From a checkpoint of a small transformer trained on Wikipedia.
Size: 2 heads of 64, MLP 448 GELU.
Architecture: biases, untied embeddings, ALiBi.
Training: a variant of Muon for these matrices, 138M tokens, 11641 steps.
Each number is 500 + 40 x the weight over its row's rms, rounded and kept within 0 to 999. Layers, rows and columns count from 0. Numbers have three digits each. The size before them is the row's rms in percent of the matrix's.

# down: layer 9 MLP down (transposed), 448x128, rms 0.398, rows 77-160, columns 0-31
# up: layer 9 MLP up, 448x128, rms 0.336, rows 78-161, columns 0-31
down77 097:478562509441475521505507499496492507500530465491500569507513586553494473504509476564505539584508
up78 105:426472478534498419470550477502544545462562450490475491485522500518578518563510518447418496479513
down78 100:483508432516438447517500498537441455501490511458465531496463469553528497563465466526483480537434
up79 101:438533566488463482523504442547432539439568485472495464523479503478524502604499553516467568545491
down79 103:509565493527478512494503507471561492522549537545502452498426497486506514489474600527505468528507
up80 096:394530586422454521552469582496488471522540532596462488490436462495446539544467496493540487451521
down80 091:503497466514541409536567518510507537491434530525521467484480459498455517474439458519501464514575
up81 097:516527461419462578535491554479524500461519492490457516518510503502483547431514458461527443453480
down81 103:519415501482496501480506521433552563514444421431506532502489565481594520536522516486466465543486
up82 106:530503493456492403537557540501495488514525549475500528558505462448457488475541554456530490474476
down82 106:479515473519514463500567437505493478444461545541451534481602536545524443422539513481480434524504
up83 111:527475493518501471493555455454566462467490545482491478570502540555560514507500495496488512569461
down83 107:511485495539588468428454478539480451529517535495491460464494512519480528577492509487539463527553
up84 105:548554586454511512516563514496506440542467493553461539429493511498488437428501548507514502489507
down84 105:483491450501496462536482460508529458467370468557547498481477575512479482492469487455519447544464
up85 091:492559508542482446523546518482430505389529539500499507510512509503487454505595509418521560492521
down85 113:482482504525457519518423469494508480553547482521453480488510545547545554491420475558496447540502
up86 100:497404504470593520473545475443496511452542480481570448443500510521512456530534502415529520496479
down86 099:552466454497518555469500581520483430482497450473433555530492491519510473553537530496533542497510
up87 110:415516521462500487484577541488427519508479454498493494475543476513434569452403496423466524462466
down87 103:488500487570530548499551528485535538528467518513524483496494481521508534471517497477466454520573
up88 102:464493508513429523461439564504495577430525435611445486542547519564493462482470576538523504471469
down88 104:429500456471596532533570494490530501488559514460534517511576457513532512482551407508476476436529
up89 088:525505491500476516503445508504428525564504547491513485542532495523376454567528527568492552498483
down89 083:498429462448521546517598506505531450475501451487515500484445486470542503450453520446558510430459
up90 121:508555518510503497524480500492541505477478572540479460484444496495492500441531520500522538502504
down90 108:491470426591597515464469535534493466469403485515489534468516538483595475504555494483483537508472
up91 088:574546454488485497466532512510497526449538459518453536486558513544424468492528522438522463433445
down91 086:477506525493447481516414514475504554496478484458532508471500430520588553493480466520486484487535
up92 103:462552466466500488523465521541510579453524500449468498447481444492529464505505585546552534455466
down92 102:545456482418491521569555501482482506501564490524511506498541507509456442507527531507432515449528
up93 099:401437465453532431420500494529477542473513532459533508566531520494480486546461481498471482583502
down93 099:380601545547540526506476513478517504475519521482556528395551438478468545559525481481528526475467
up94 093:503547430444515564414551501469504410481430406472481601501510532476508520442496505542542513494504
down94 099:532494568430473508509513558543479526513524558457446502475562479452502504437486455551533542554492
up95 088:511464530480445511521533535490499453477549527506453584572499493508466544480442503470467459580502
down95 095:529482494490509540444508509527445602541502533538515499462490433479486442522491512521462489486556
up96 097:472533506506474506511505495547502515463507542524498507446507500492541546498481362426574587522498
down96 100:537466497551494493518565552461528495468490529501534478522506473524520504543501545530517519523500
up97 111:566440439622491537556493508498421493445562508477475514415477510474516518466505473563499532556442
down97 102:527527532601562569462480476560487564554561519472454527464494557506551501478472452479494529541558
up98 099:399454492484528514568490560504505509467500519422462454543499513439564523455486571450474520503498
down98 095:534514527475504429490551564506491474499457517473470550585425495558493521566480498569507469479498
up99 118:507519439521546476543453508518525491530476434479488519541503423475478502413595549509544616519471
down99 109:481517520483506523530512535577518488450545508515513489447566494529513454459498547479508491407437
up100 110:470475470529540489541590541537524465407460477524496526556547454515514546499474530469471527516473
down100 114:489485538532448497554562534481517534437541562505506466543473413497558494517460543427494510435432
up101 111:431544440458563408494445519481511564491460462429541500545478500493484517546460518462497567512459
down101 098:494541478584505578529530507404492502517512460474531545422526523513508479481523433496408414504496
up102 120:505473494477520500467481522569521468438501369487543534496458546552474407484502441560448529488570
down102 120:468466483428541425455512456509544536504522515516516457511535492501518455538519502526523580551537
up103 100:516519497506592474470487460439482479521495463502576515485435549531467509454555526533505560473563
down103 096:438498485521549470491528502544510567474480472545499527461461486407558513526476511428519461481515
up104 098:426552568546432494517460522557517462508509520563459480494481505496469380466519501509476489544512
down104 092:513450506454548484493521474470457488533571445462523540557545523498527532468467505574503495418476
up105 105:498458505508443468520508555523446587519573550485483523577491463528460444501483486534498502432535
down105 102:441426527509463482462579499522499454513403550505520551495583542473517544527435541443460543548502
up106 092:527478459513437569516522455521528519422509556464420516567554486509526436455545506446520599520538
down106 093:501585530509496444559515524501516531492469455585572505551433505512520518532459541535481539529455
up107 087:517495455494541500488501576521475464390526492480471453539478494537548435513531496563457487443497
down107 100:448528516499467542448504457470467520609480525439529457543541519466488460498543501488501615486484
up108 088:507575484467483438473522540552593488531488488521501438541566554535622503557495510528542462499541
down108 088:468519472536570513570513495486482546480478488495491548510520438544470508449480449437463477512477
up109 085:454550498525483518500506487477492557481541480480498523555561465524510518540491455434464442496537
down109 084:440446485451477462493460502534586499492499458517493430538533527529500450454483525493564523420496
up110 064:581543505546509479548448511538422463468536492518482494547515480519437439504517507536476524549517
down110 070:461490491446550515414509494477500435442485502463528481590488525512537506497467462488476483438558
up111 102:490486503463447514443448528588483473437493534556459530492548537526512493447518547538503555399496
down111 096:531525493513513457494458523487541529500516504512524459486527506388515449466435466479482516545483
up112 121:503535552470587524542569519527432531464516488456490563508470532525541567502499494483466455573477
down112 100:495523483494571505521513463483450526532524464513495445459527498500538473445396462525508447521552
up113 107:497500503546569467421542492526489504488501514494501468538466535488506427514509492560447500547493
down113 100:602493554458503505426458482551481481477479585500577474518588531524519477531393518488520539467485
up114 086:541551479400488524462502521517482534412509511575565570486563524505535521515504519523510549494480
down114 089:522549518445553438467466477489522487510453434500543518481500467448432512482524483560444510475544
up115 109:496530506459447463512551477430480440447509504502473496495490530514500517511545443476505495523599
down115 111:519488437629510567553542496476534474432460486441546516472545498491547492475541457508497469553454
up116 112:385472419522494480527525464532481464535470494480478509462514487476511466529445526526505538492485
down116 122:507485516569494484490501515479488453451576489432533533441469422466534450527476502553511506464512
up117 104:486483484441432463501449494491474468430511577478497515499558494503525455503568521438519522511467
down117 101:506512513566582567521523551487515456503507564492491575518459415468511517516536570484484485460504
up118 114:442521485475558488555469443523462565518549518555487573574493423475444558491510517522469527552526
down118 119:462528528531478552582481516468496445518502511579439562608473445473507490466501511499485543495455
up119 098:535489512403521490394546514511516444504542556543472524487521520445460467461520569496501540452503
down119 107:471522537498475492439428516495398461559521458531489552469460479507470481529498515413503504586530
up120 103:528537499549489494473493524431495556521510500473569503506400526502479561492567519496534453549471
down120 109:538533456449493546568461499504455493482546527574512486478465503442537476509509504462586500458524
up121 116:519452482419578514470527535476493452505447542590503514532455551544455486516541539591538456490467
down121 113:501528512390491493457484507450526481464443516515480511522482527513510494540494527490478484450380
up122 110:520512462536497466480532556469484557479510551499471554497461498439467475484528509477556522491490
down122 108:480460536583431442473493534440486458487504516545545513516466525478456498476491471518499446542504
up123 094:542527540447512491519538485510479478487516453493513501512462528556489409451523502579491584536545
down123 088:433454487509521539457514492462538477421441459418553499550504477427470488473477475525449462548471
up124 114:534409495545475490513565561501484407459477497551463555519496509475478437483505496469511503479509
down124 115:541588540538486448452494483407517553480492496494493507434520500469503484517475528545447476495493
up125 098:468487409475506546476496563517507503485533438492529529502595482421477491453560509431544505471535
down125 095:521540530497553462502533470517503566496522531538453483507451498571510475420502496531466517538460
up126 093:536546510460535494454511556513471452510456536555586494525545528485552502490491507502493485508520
down126 097:511510480535528544451512507444449476532594559485516435437484506519547498486470466569570469568474
up127 060:521527416526428591489451537460489477514522488555464521550453511524515505453461513438480498545499
down127 066:535484500442520394468529482517503527459404486521530443458504537512538495533555456598432459482532
up128 098:463567507510484524484439536446473459519516484457456489504524527528529446484515564498494496557583
down128 090:530510459586562505515446471506482549532461508548552484482505495608525539575510544507467543452494
up129 086:487488441536489454519472493541517495572512528490453444593436523526535523484427566510512508493512
down129 085:510493487526549500480455484529566469506554532459591524479505509476541434525473521488408447490418
up130 092:445536491496449469479543542513421487419431510478490522589469462503497449565525459483468494475457
down130 105:513419355500432537549511473482570591530547473481482511450545464432500510492505521485591486501543
up131 108:485462452545484472527499530531469513525503527413464522523415530499475487457558485439528524468494
down131 095:410443584509534513469471429472473478557462491492572463505550444467537560528530512497548481529514
up132 105:547573576470578439460490579471498462508538505513405434521489559460494536427467437549483544551527
down132 108:498443474523457492485519554497546461483502517517488478464570469553485541551525589555494516443550
up133 103:463461511492547415488448517485576497476477504477480487521438524563486499400515531448501544478501
down133 107:495529496465459534495436483489476523537433490489449574560492476522482474549473523511578546622582
up134 095:508431474494440452537494507515401543499525540429434553496469561537495454469513525506514510537474
down134 099:555476550503610429527515513457494524470538519477487509501495497433488593428439453590443481541433
up135 101:514514479431501398501591524504529445470470595479473480547463480512468515534520522456545549526465
down135 096:452455518430530521421502496549496406465503491549598482457544506461423478468497591494495478501453
up136 110:497480586533502518531568449460493446476541510539475454573507541475544506514452516516559498500541
down136 113:501425546570498418478433488528491502559477546539527480565492516511490523493507446487491479451435
up137 116:525566519455492481469511445516484533566520541426514448561486521529479473445467433492537599588538
down137 111:555492486510485496533555507483548527469495584529493553449414516473479495563416478528493504432469
up138 107:440517522542440578504486427490486507549486500465566437515522557518503439516544571507497531495493
down138 104:530517426500505489438400461513497537468465491523556544520577552483444556448558437475526518422467
up139 103:433451496561466439521491514510433501451544549473441568483575510460463505549489468496522485486526
down139 115:579507517444473512405531490514490561457467464456440460609383496505469547546437446499519463496450
up140 103:440538538509489538543453485480458499502422442470463465516516525528599512515525440502589534485568
down140 103:513501417473461491498522531460528490552520476521506541494440508481417476466443441501538540488550
up141 090:449421444524478528374446502494540483462526580443511501512489501497606506498509489470614466472523
down141 079:517557599455508517546509446518407541479563490504460509561484535507507559467505463535396502522419
up142 086:530503517451561502549478547546485506520481519498466489583512506515565505572510518478509521590576
down142 091:482487488529560485475570476437498481418522514505491461530451490434514379438523509536522492463472
up143 074:552453526533535468508505442566508451452485575442544465493452577494478502576473435485530494532495
down143 094:463515455515535521496465473438483492519524431484476539505494421540512495419539501513499519525492
up144 079:510499541495549466460538449539399472490478565502549521553590495453551464467462406428443532562555
down144 097:512540506512472549545511507439571450425509484467440479484429512567444519536553530496442475486430
up145 112:513466590448474496481491514504471537435501490477505568475483527597439508508479445502532469564550
down145 103:462474493531452493478495461486478518436487494493450482525569512516524514465506493525546510462521
up146 080:478484421468455467496478480505504467592496477532450524562479486457467498476561513522479437565515
down146 086:504505482454547530479433537549512531498514525509437481421516529522524447511428490422599423437527
up147 086:561504571574492530502482519441398462501503426536514453474532510453489475461555452458508433471517
down147 103:439520440521518506509539449509574521495493567518516539512443454513495527520427520490504541553455
up148 094:528488468493527503511496534465517516480452491444521612482477485485520549500537505423405479475516
down148 084:498503579525500536410530426540513464533455470551521443479494580452507519465507421556551527465557
up149 095:554501543496558513532447438505522524539499501450466506477500494579455468442484550492502505528535
down149 091:407491519527496525507498504527466458543506513478496507469541546513574496516549457540491603516539
up150 107:530452526517496513512536503464508495486452434484474457530517563525529521457420388497443468475469
down150 097:528490480498518528455584546531470411468533556558582482477562442434468542522464467498482562474498
up151 105:467444514524539523427480473613469503518436434564484498558459494536505522502599488484439526434507
down151 106:531476533498529542511487425503482454382569493498419470525541517503517473529500445501474518369448
up152 101:510462470517452440497474461492467578490498499487487481544477502552455426542484453513482468503593
down152 105:526481420586506420585503539492501468489509469419581482569490491462548460527457503443513553503478
up153 085:490560548524469575461537481513487490405543485523542470500451491488503489521463445500427421459463
down153 094:496448470466458508606524505453554488596502543506536502459572467524494504484580532511583546555520
up154 106:480432515481518505463490490465490449491520530455529430602477521580474490475472561420512517568505
down154 097:450554492480471491519564516479510554571485467479423483510445437447429556579608539518560474498530
up155 081:463523473507566460464454519506516510468507533500421510473464489556511542525447491440529444463559
down155 082:497538536502504546468502543466448574540480459457498501504544485488515549511489523542476541542459
up156 110:490508509507510479501478478519545565469549554458412592520420496433499523452495526510488514507432
down156 115:515460479449488542520463505557452507476537524477482468517421441470545471481472476546503522502431
up157 090:467495404474465363532537522552478542533499493540461479520499448485497510550499445412546555505580
down157 101:549516565544495562492547526527439454488542481483578502479585551503465516457519494518459416551464
up158 074:518439435468488438537537498486573437471537507512509548543495465452462499493535457535407477506500
down158 081:534523464480530534445469494498495546511455484533498545426492510570559519542506518463526544479406
up159 074:583503550576580488506442504491449488449500492494516444514505505545515501497487513485467562486592
down159 072:463493475499528489514504450511510457481535482585547533504596459485487415557436499496548464493466
up160 070:466495589453500466437479481513461481469540540534508471506593506422450477481515455474437476484526
down160 070:542428522450519509445494522459517469490456545532542521486599463459494480525467433466537534548488
up161 122:461497500486553409571461491502496516506523526502452516496495542431510492507546481595545461438452